Weights of a small transformer language model.
Size: 12 layers, width 320, 5 heads of 64, MLP 1152 GELU, vocabulary 32000, 24.1M parameters.
Architecture: LayerNorm before each block, no biases in attention or MLP, tied embeddings.
Training: a variant of SOAP for these matrices, 358M tokens, 5466 steps.
Each number is 128 + 24 x the weight over the matrix's rms, rounded and kept within 0 to 255. Layers, rows and columns count from 0.

# layer 4 MLP down (transposed), 1152x320, rms 0.113, rows 433-452, columns 240-319
[[134 174 107 144  86 145 138 105  92 122 136 153 142 109 102 133  80 128 163 133 101 104 154 111 122 145 118  76 111 120 131 159  85 116 111 127 140 113 109 167  90 156 114 146 136  93 114 141 116 155 139 128 172 123 144 168 108 140 136 112 138  67 145 100 121  94 111 125 104 135 151 129 161 142 128 161 170 101 132 136]
 [177 118 140 101 128 137 154 132 126 104 126 143 138 135 123 186 110 123 130 132 134 133 169 126 145 133 147 131 135 141 130 151 102 147 123 144 109 101 107 108 118 147 167 152 164 159 122 123  98 131 100 152 144 121 108 106 152 165 151 155 117 113 158 113 125 140 155 124 137 147  91 108 145 103 156 146 125 125 120 100]
 [163 156 132 110 128 114 177  71 108 147 131 139 126 147 161 138 130  63 115 135 119  86 120 110 167 112 153 132 107 143 117 145 122 162 107 189 103 172  69 170 156 139 107 147 180 124  98 146 115 105 117 126  99  97 156 119 133 157 107 157 101 124 129 130 158 131 124 101  84 160 138  80 102 121 129 113 130 116 136 151]
 [162 112 122 123 115 100 163 130 138 118 135 120 114 136 131 139 130  74 107 118 148 131 154  95 125 122 147 135 123 116 144 117 144 125 132 142 134 111 117  92 125 127 130 129 131 113 147 158 135 184 102 150 117 155 105 145 131 156 119 152 114 150 130 155 121 153 163 128 114 126 123 109 113 150 111 111 101 127 134 143]
 [133 143 173 132 132 130 110 110 120 137 115 149 110 157 129 131  85  80 118 102 156  93 133 102 131 114 125 148 129 136  74 105  99 115 139 140 110 133 128 151 113  98 132 108 141  69 163 147 136 162 134 135 133 124 124 101 120 157 173 157 155 163 113 140 119 109 140 118 128 113 173 150 128 115  90 134 144 133 120 114]
 [179 134 137 114 119 138 138 130 118  84 160  99 144 131  93  89 100 112 110 113 135 133 130 161 155 125 113 150 111 143 125 116 115 150 104 109 102 103 139 147 109 100 127 120 146 112  71 106 122 122 130 119  77 145 141 117 191 148 128 105 109 127  93 118 121 115 162 124 126 165 123 117 147 149  99 124 114 126 118 126]
 [136  82 133 120 104 159 109 107 112 134 109 133 132 139 100 159 116 131 159 105 149 106 161 141 145  88 119 111 130 155 147 137 107 100  88 115 107 129 111 110 131 131 161 138 135 141 129 123 136 121 112 146 120 100 110 126 151 110 132 132 122 160 103 132 124  91  94 121 140 155 132 144 118  96 127 164 160 158 112 175]
 [153 135 122 121 122 114 131  93 132 140 162  89 131  92 120 121 135  71 138 162 119 136 113 112 127 101 124 144 137 141 104 158 119 127 141 139  95  94 132 112 120  96 157 149 160 164 115 141  86 133  96 136 120 113 100 142 159 137 119 119 161 122 117 120 130 144  96 114 111 133 126 136 150  88 111 173 153 110 163 135]
 [109 130 152  92 145 144 143 135 114 133 133 194 113 115  96 111 157 116 108  92 123 169 143 138 145 145 164 138 113 151 154 154  85 107 178 144 102  76 124  55 153 139 126  51 117 139 118 111 125 152 115 164 145 128 167 145  46 117 146 176 122  95 141 103 124 157 145  92 142 141 115 105 103 139 200 161 146 150 176 113]
 [132 106 142 122 157 131 128 139  93 117 129 140 137 117  98 141 142 151 159  96 106 113 128 132 138 127 107 154 148 130 153 115 106 152 133 141 118 132 138 152 127 117 146 121 105 122 134 111 118 113 163  63 123 100 123 125 107 142 138 113 167 111 122 141 157 114  89 103 112 128 113 172 103  80 134 174 166 121 129 124]
 [134 147 103 153 140 107 169 152 121 106 124 135 117 156 132 134 116 144 141 105 165 137 124 113 164 145 118 126 151 168 133 103 127 138 167 139 124 116 110 142 107 124 123 159 111 143 169 143 144 134 143  95 125 117 119 135 128 135 157  66 123 131 111 167 110 152 146 135 170 118 101 117 146 104 121 156 124 134  98 114]
 [ 98 146 109  75  84 107 163 114 132 115 111 109 104 119 109 116 101 135 128 127 152 134 119 162  82 123 121 149 123 109  90 169 163 130 148 138 117 138 123 106  85  65 136 120 153 132 152 135 119 119 135 206 128 129  87 145 130 108 162 104  88 188 114 133 103 121 156 110 129 153 125 136  99 126 110 140 123 107 121 164]
 [103 167  97 125 156 134 147 117 177 121  85 125 129  93 140 122 195 169  90 156 156 147 135 143 146 138 146 119 120 153 141 112 144 154 118 105 143 107 132 121 103 109 135 136  91  54 121 169  84 127 168 112  71 100 145 113 131 140 132  83 101 134 117 143 161 145 116  93 145  90 121 125 137 107 142 145  90 139  83 162]
 [120 160 137 133 104 155  99 143 114 110 133 154 126 124 132 113 128 132 142 115 136 134 129 132 151 129 137 168 132 109 108 139 123 135  79 132 121 140 174 146 143 119 125 101  72 129 172 181 156 145 125 178 140 164 130 130 136 104 118 145 167 161 102 113  98 144 116 117  95 119  87 151 147 123 137 121 135 119 139 143]
 [143 148 155  53 115 153 142 145 204  80  83 146 154 187  83  69  99 124 147 160 177 128 118 121 107 145 159 119  84 143 110 144  96 134 125 120  94 135 103 114 147 198  73 138 116  73 150 150 103 179 203 119  85 181 132 112  78 158 111 155  97 137 141 134 147 108 108 126 149 108  96 123 122 167  77  89 112 126 141 132]
 [149 117 152 110 122 133 128 122 113 135 127 124 175 146 191  71 118 134 118 114 114 127 151 104 137 113 109 106 160 126 106 120 146 144 124  91 127 162 116 137 108 148 152 174 139 128 102 135 108 155 109 149 145  82 129 161 126 111  96  88 114 101 180 154  77 153 119 113 158 117  89 125  90  89 118 145 165 118  66 118]
 [ 86 107 131 148 116 115  90  86 117 168 144 104 113 122 141 120 135 100 144  88 157 112 132 133 110  84  96 171 144 128 158 129 107 132 163 126 131 139 152 148 160 126 147 175 129 134 155  93 163 106 153 155 122 150 108 137  86 130 135  96 129 169 151 122 123 110 107 115 139 111 109 129 119 206 127 115 124  96 136  92]
 [120 131 124 107 130 139 140 113 136 142 144 145 163 115 191 120 104 120 163 180  69 148  87 116  84 118  96  98  97 125  89 123 169 100 146 125 128 122 160  99 130 106 124 148 153 133  89 170 116 156  91 132 133 132  88 116  83  90 131 125 182 124 139 112 151 116 161 139 150 162  97  93 142  99  64 145 108  86 121 168]
 [147 147 151 167 114 152 134 127 131 127 148 112 114 169 137  90  70 118  84 175 138 114 131 147 150 122 145 137 119  93 141 115 132 132 167 153 104  96 129  99 117 120 122 138 169 133 103 148 137 115  79 135 140 123 142 147 181 131 166 146 159 119  89 133 133 123 136 158 146 162 116 116 130 109  98 115 144 142 143 144]
 [129  83 146 121 131 122 134 150 138  89 167 145 165 122 151  86 143 155 101 120  94  81  89 126 117 116 125  88 133 192 136 142  92 183  98 118 150 149 118 103 128 150 108 139 149 126 134 116 130 148 122 129 104 168 136 123 152 126 127 133 115 123 158  94 185  80 122 133 131 190 119 114 131  96 156 151 163 142 140 109]]
# layer 4 MLP up, 1152x320, rms 0.113, rows 434-453, columns 240-319
[[130 121 122 157 142 148 135 129 168 127 147 123  96 148  96 124 120 107 182  72  96 132 133 141 126 133 158 125 113 152  94 122  91 120 105 167  97  99 108 146 126 114 104 120 148 139 178 139 124  87  96 118 136 138 119 130  89 117 142 170 138 139 111 119 115 171 131 160  89 107  91 115  91 147 162 141 174 138 145 139]
 [146 117 111 160 108 126 113 165 114 140 152 119 136 110 144  98 151 146 115  93 144 118  97 127 135  81 117 138 124  99 132 128 129 127  93 114 121 130  98 144 124  87  93 135 140 104 139 102 129 122 143 167  84 169 135 130 111 159 147 127 130 116 134 119 124 151 160 162  95 167 145 171 116  54 144 119 118 188 113 158]
 [164 164 106 162 129 122 138 101 165 132 124 155 122 165 121 103 100 119  89 124 178 151 121 153 137  96 110 132 185 124 143 117 108 147 117 101 138 107 106 119 144  95 106 141 142 158 121 155 121  81 134 123 128 139  87 148 167 157 124 153 125 127 150 118 112 128 105 142 137 141 116 130 152 160 120 130  88 141 154 125]
 [169 103  96 127 156 138 121 129 138  82 107 131 123 151 124 133 151 157 140 116 152 103 147 111 121 168 152 140 113  98 123 153 164 122 102 156 134 128 154 115 128 163  70 165 135 149 146 134 119  97 131 124 132 116  66 158 114 123  95 143 119 143  88 130 136 123 134 143 131 110 160 126 123 130 175 104 119  80 135 113]
 [131 128 150  90 144 119 114 126 168 106 152 164 123 130 151 134 148 164 102 142  99 135 149 147 123 145 173 129 120 132 100 111 172 113 110 169 143 140 138 170 180 119 127 147 111 151 142  71 121 157 101 134 145 127 140 144 146 148 111 139 147 129  83 104 134 109 155 118 138 113 161 109  94 137 129 130 168 144 149 138]
 [100 143 119 137 145 123 148 130 142 152 121 126  61 109 160 150 143  97 141 114 113 125 130 134 124 159 132  80 122 133 129 152 150 133 127 122  94 148 173  93  98 170 132 137 149 185 163 113 137 127 104 113  95 103 112 113 154 138  67 140 110 135 152 133 111 111 211 126 138 104 105  94  73 130 129 142 107 151 132 136]
 [ 96 152  98 131 121 110 133 145 133 112 137 141  92 108 120 122 137  99 128  95 155 151 135 114  98 109 112 157 107 152  91 128  79 100 107 125 141  95 130 176 148 131 105 114 123 144 145 146 173 175 145  88 101 126 140 190 165 130 145 111 138  98 114 137 130 120 118 112 154 130 120 136  95 166 110  98 126 102 101  70]
 [153  85 149 111 161 117 136 138 163  87 123  83 101 103 125  59 125 100 117 138 150 189 138 144 131  89 136 112 118 110 142  99  62 165 130 148 184  92 153 174 140 107 138 128 148 116  96 112 158 170 113 144 136 152 105  86 142 121  88 117  98 121 100 131 154 136 122 144 160 105 120 149 143  99  93 137 134 159  89 150]
 [ 70 120 148  75 186 115  95 126 138 144 139 110  75  88 168 132 135  70 131 157 143 149  97 108 160 108 112 155 138 104 115 116 105 101 151 177 112 134 111 132 123 129 124 156 116 135 113  94 156 133 127 108 147 148 141 117 134 158 160 168  66 138 116 127 133  95 129 130 103 110 117 124 179 115 145 150 147 122 163 131]
 [155 154  76 170 123 128 132 153 183 141 129  97 147 149 134 166 111 113 125 111 119 132 132 129 113 113 111  82 138 109 150 106 104 112 116 148 125 120 194 109 114 155 127 108 135 127 151 156 112 151 139 163 116 102  97 181 102 194 112 113 146 150 128 137 111 158 128 114 145 156 119 124 151 144 149 126 109  94 137 123]
 [121 122  90  91 149 134 151 128 120 122 139  98 119 165 120 133 116 134 144 161 102 157 130 124 120  99 150  95 123  65 103 133 146 112 124 153 127 144 126 136 125 136 144 140 104  68 156 148 127 102 134 140 128 114 129 114 162 133 153 167 117 108 139 138 148 131 121 143 150 139 109 116 131 133 103 190 154 128 129 103]
 [142 116 144 173 153 146  65 114 148 116 133 140 103 138  93 118 139 126 145 137 105 101 101 156  90 152 103 131 141 119 142  97 160 140 148 158 135  81 184 140 129 153 148 159 131 125  85 123 152 122 121 106 123 150  90  55 134 147  96  90 137  87 124 114 142 147 170 159  78  95 143 105 136 140 120 164 134 134 134 115]
 [145 164 122  83 117 127  90 111 160 123 112 120 133 182 121 121 126  99 126 173 111  98 126 134 163 153 185 118 122 118 141 123 118 137  99 129 117 107 144 171 137 128 116 167 101 138  83  68  95 144 107 113 127 130 165 175 121 154 153 118 164 121 177 132 143 142 130  99 127 151  94 108 166 149 168 125 161 124 100 130]
 [165 114 100  98 132 165  91 111 172 102  88 179 131 179 131 106 104  79 127  82 143 184 110 147  60 105 117 118 138  79 103 126  82 114 155  69  62 118 123 132 130 171 111 138 142 156 143  94 114  98 255 104 120 115 120  66 125 147 114 135  38 148 133 130 128 142 100 211 130 169  80 181  87 135 137  95 124 107 191 125]
 [109 141  90 143 103 151 148 137 138 136 115 129  92 159 123 155 130 157 118 121 119 155 127 134  89 144 164 168  86 127 112 127 109 111 114  97 123 133 100 145 149 103 122 100  87 103 128 123 148  89 102 148 143 166 170 134 148  89 127  76 118 155  95 154 133 100 114 152 120 138 118 151  98 125 109 100 121 110 157 187]
 [121 114 126 104 148 117 134 201 125 134 120 116 128 112 108 149 110 148 124 128 114 127 104 117 143 121 100 154 148 103 155 135 150 142 120 104 137 136 111 149 133 133 109 206 134 150 108 120 141 133 150 133 108 116 168  95 142 136 113 127 138 150 171 142 129 123 120 119  94 142 125  98 133 155  92 149 152 143 124 127]
 [144 129 143 159 127 119 167 118 141 151 176 140 147 153 114 141 119 114  90 145 157 142 105  75 126 123 107 115 124 103  43 114 149 146 151 100 108 120 136 125 133  91 139 106 142 162 142 177 115 106 120 141 133 123 101  93 152  84  70 135 168 128 107 134 118 133 131  95  97 104 168  74 153 133 115 147 135 111  83 116]
 [162  78 148 143 148  99 110 136 111 125 111 134 142 149 115 130 149 132 105 114 122  99 153 175 126 197 153 178  98 109 106 120 126 136 122 121 128  99 132 148 147  77 139 145 107 168 141 120 134 103 109 125 138 148 133 103 113 153 200 197 117 144 140 156 106 151  88 130 105 100 131 151 137 136 112 147 104 206  76 111]
 [130 129 150 127 167 165 120 126 160 129 140  67  69 143 104 136 170 160 183 136 152 119 125  94 140 116 126 189 188  75 127 203  76 123 121 203 198 140  90 174 108 176 151 171 104 153 164 145 118 154  97  91 132 113  92 150 132 101 147 109 112 163 164 123 199  87 145 135 144 120 147  41 133 127 143 134 140  83 142 139]
 [176  81 113  98 142 147 134 116 151 130 110 134 112 124 146  86 107 137 140 152 145 123 106 123 169 108 122 158 126 190 118 134 130 141 117 159 140 100 138 130 124 132 145 119 150 156 135 111 120 129 146 103 106  96 109 142 111 118 123 131 119 112 171 122 140 118 133 138 137 133 167 111 157 127 124 130 163 109 143 145]]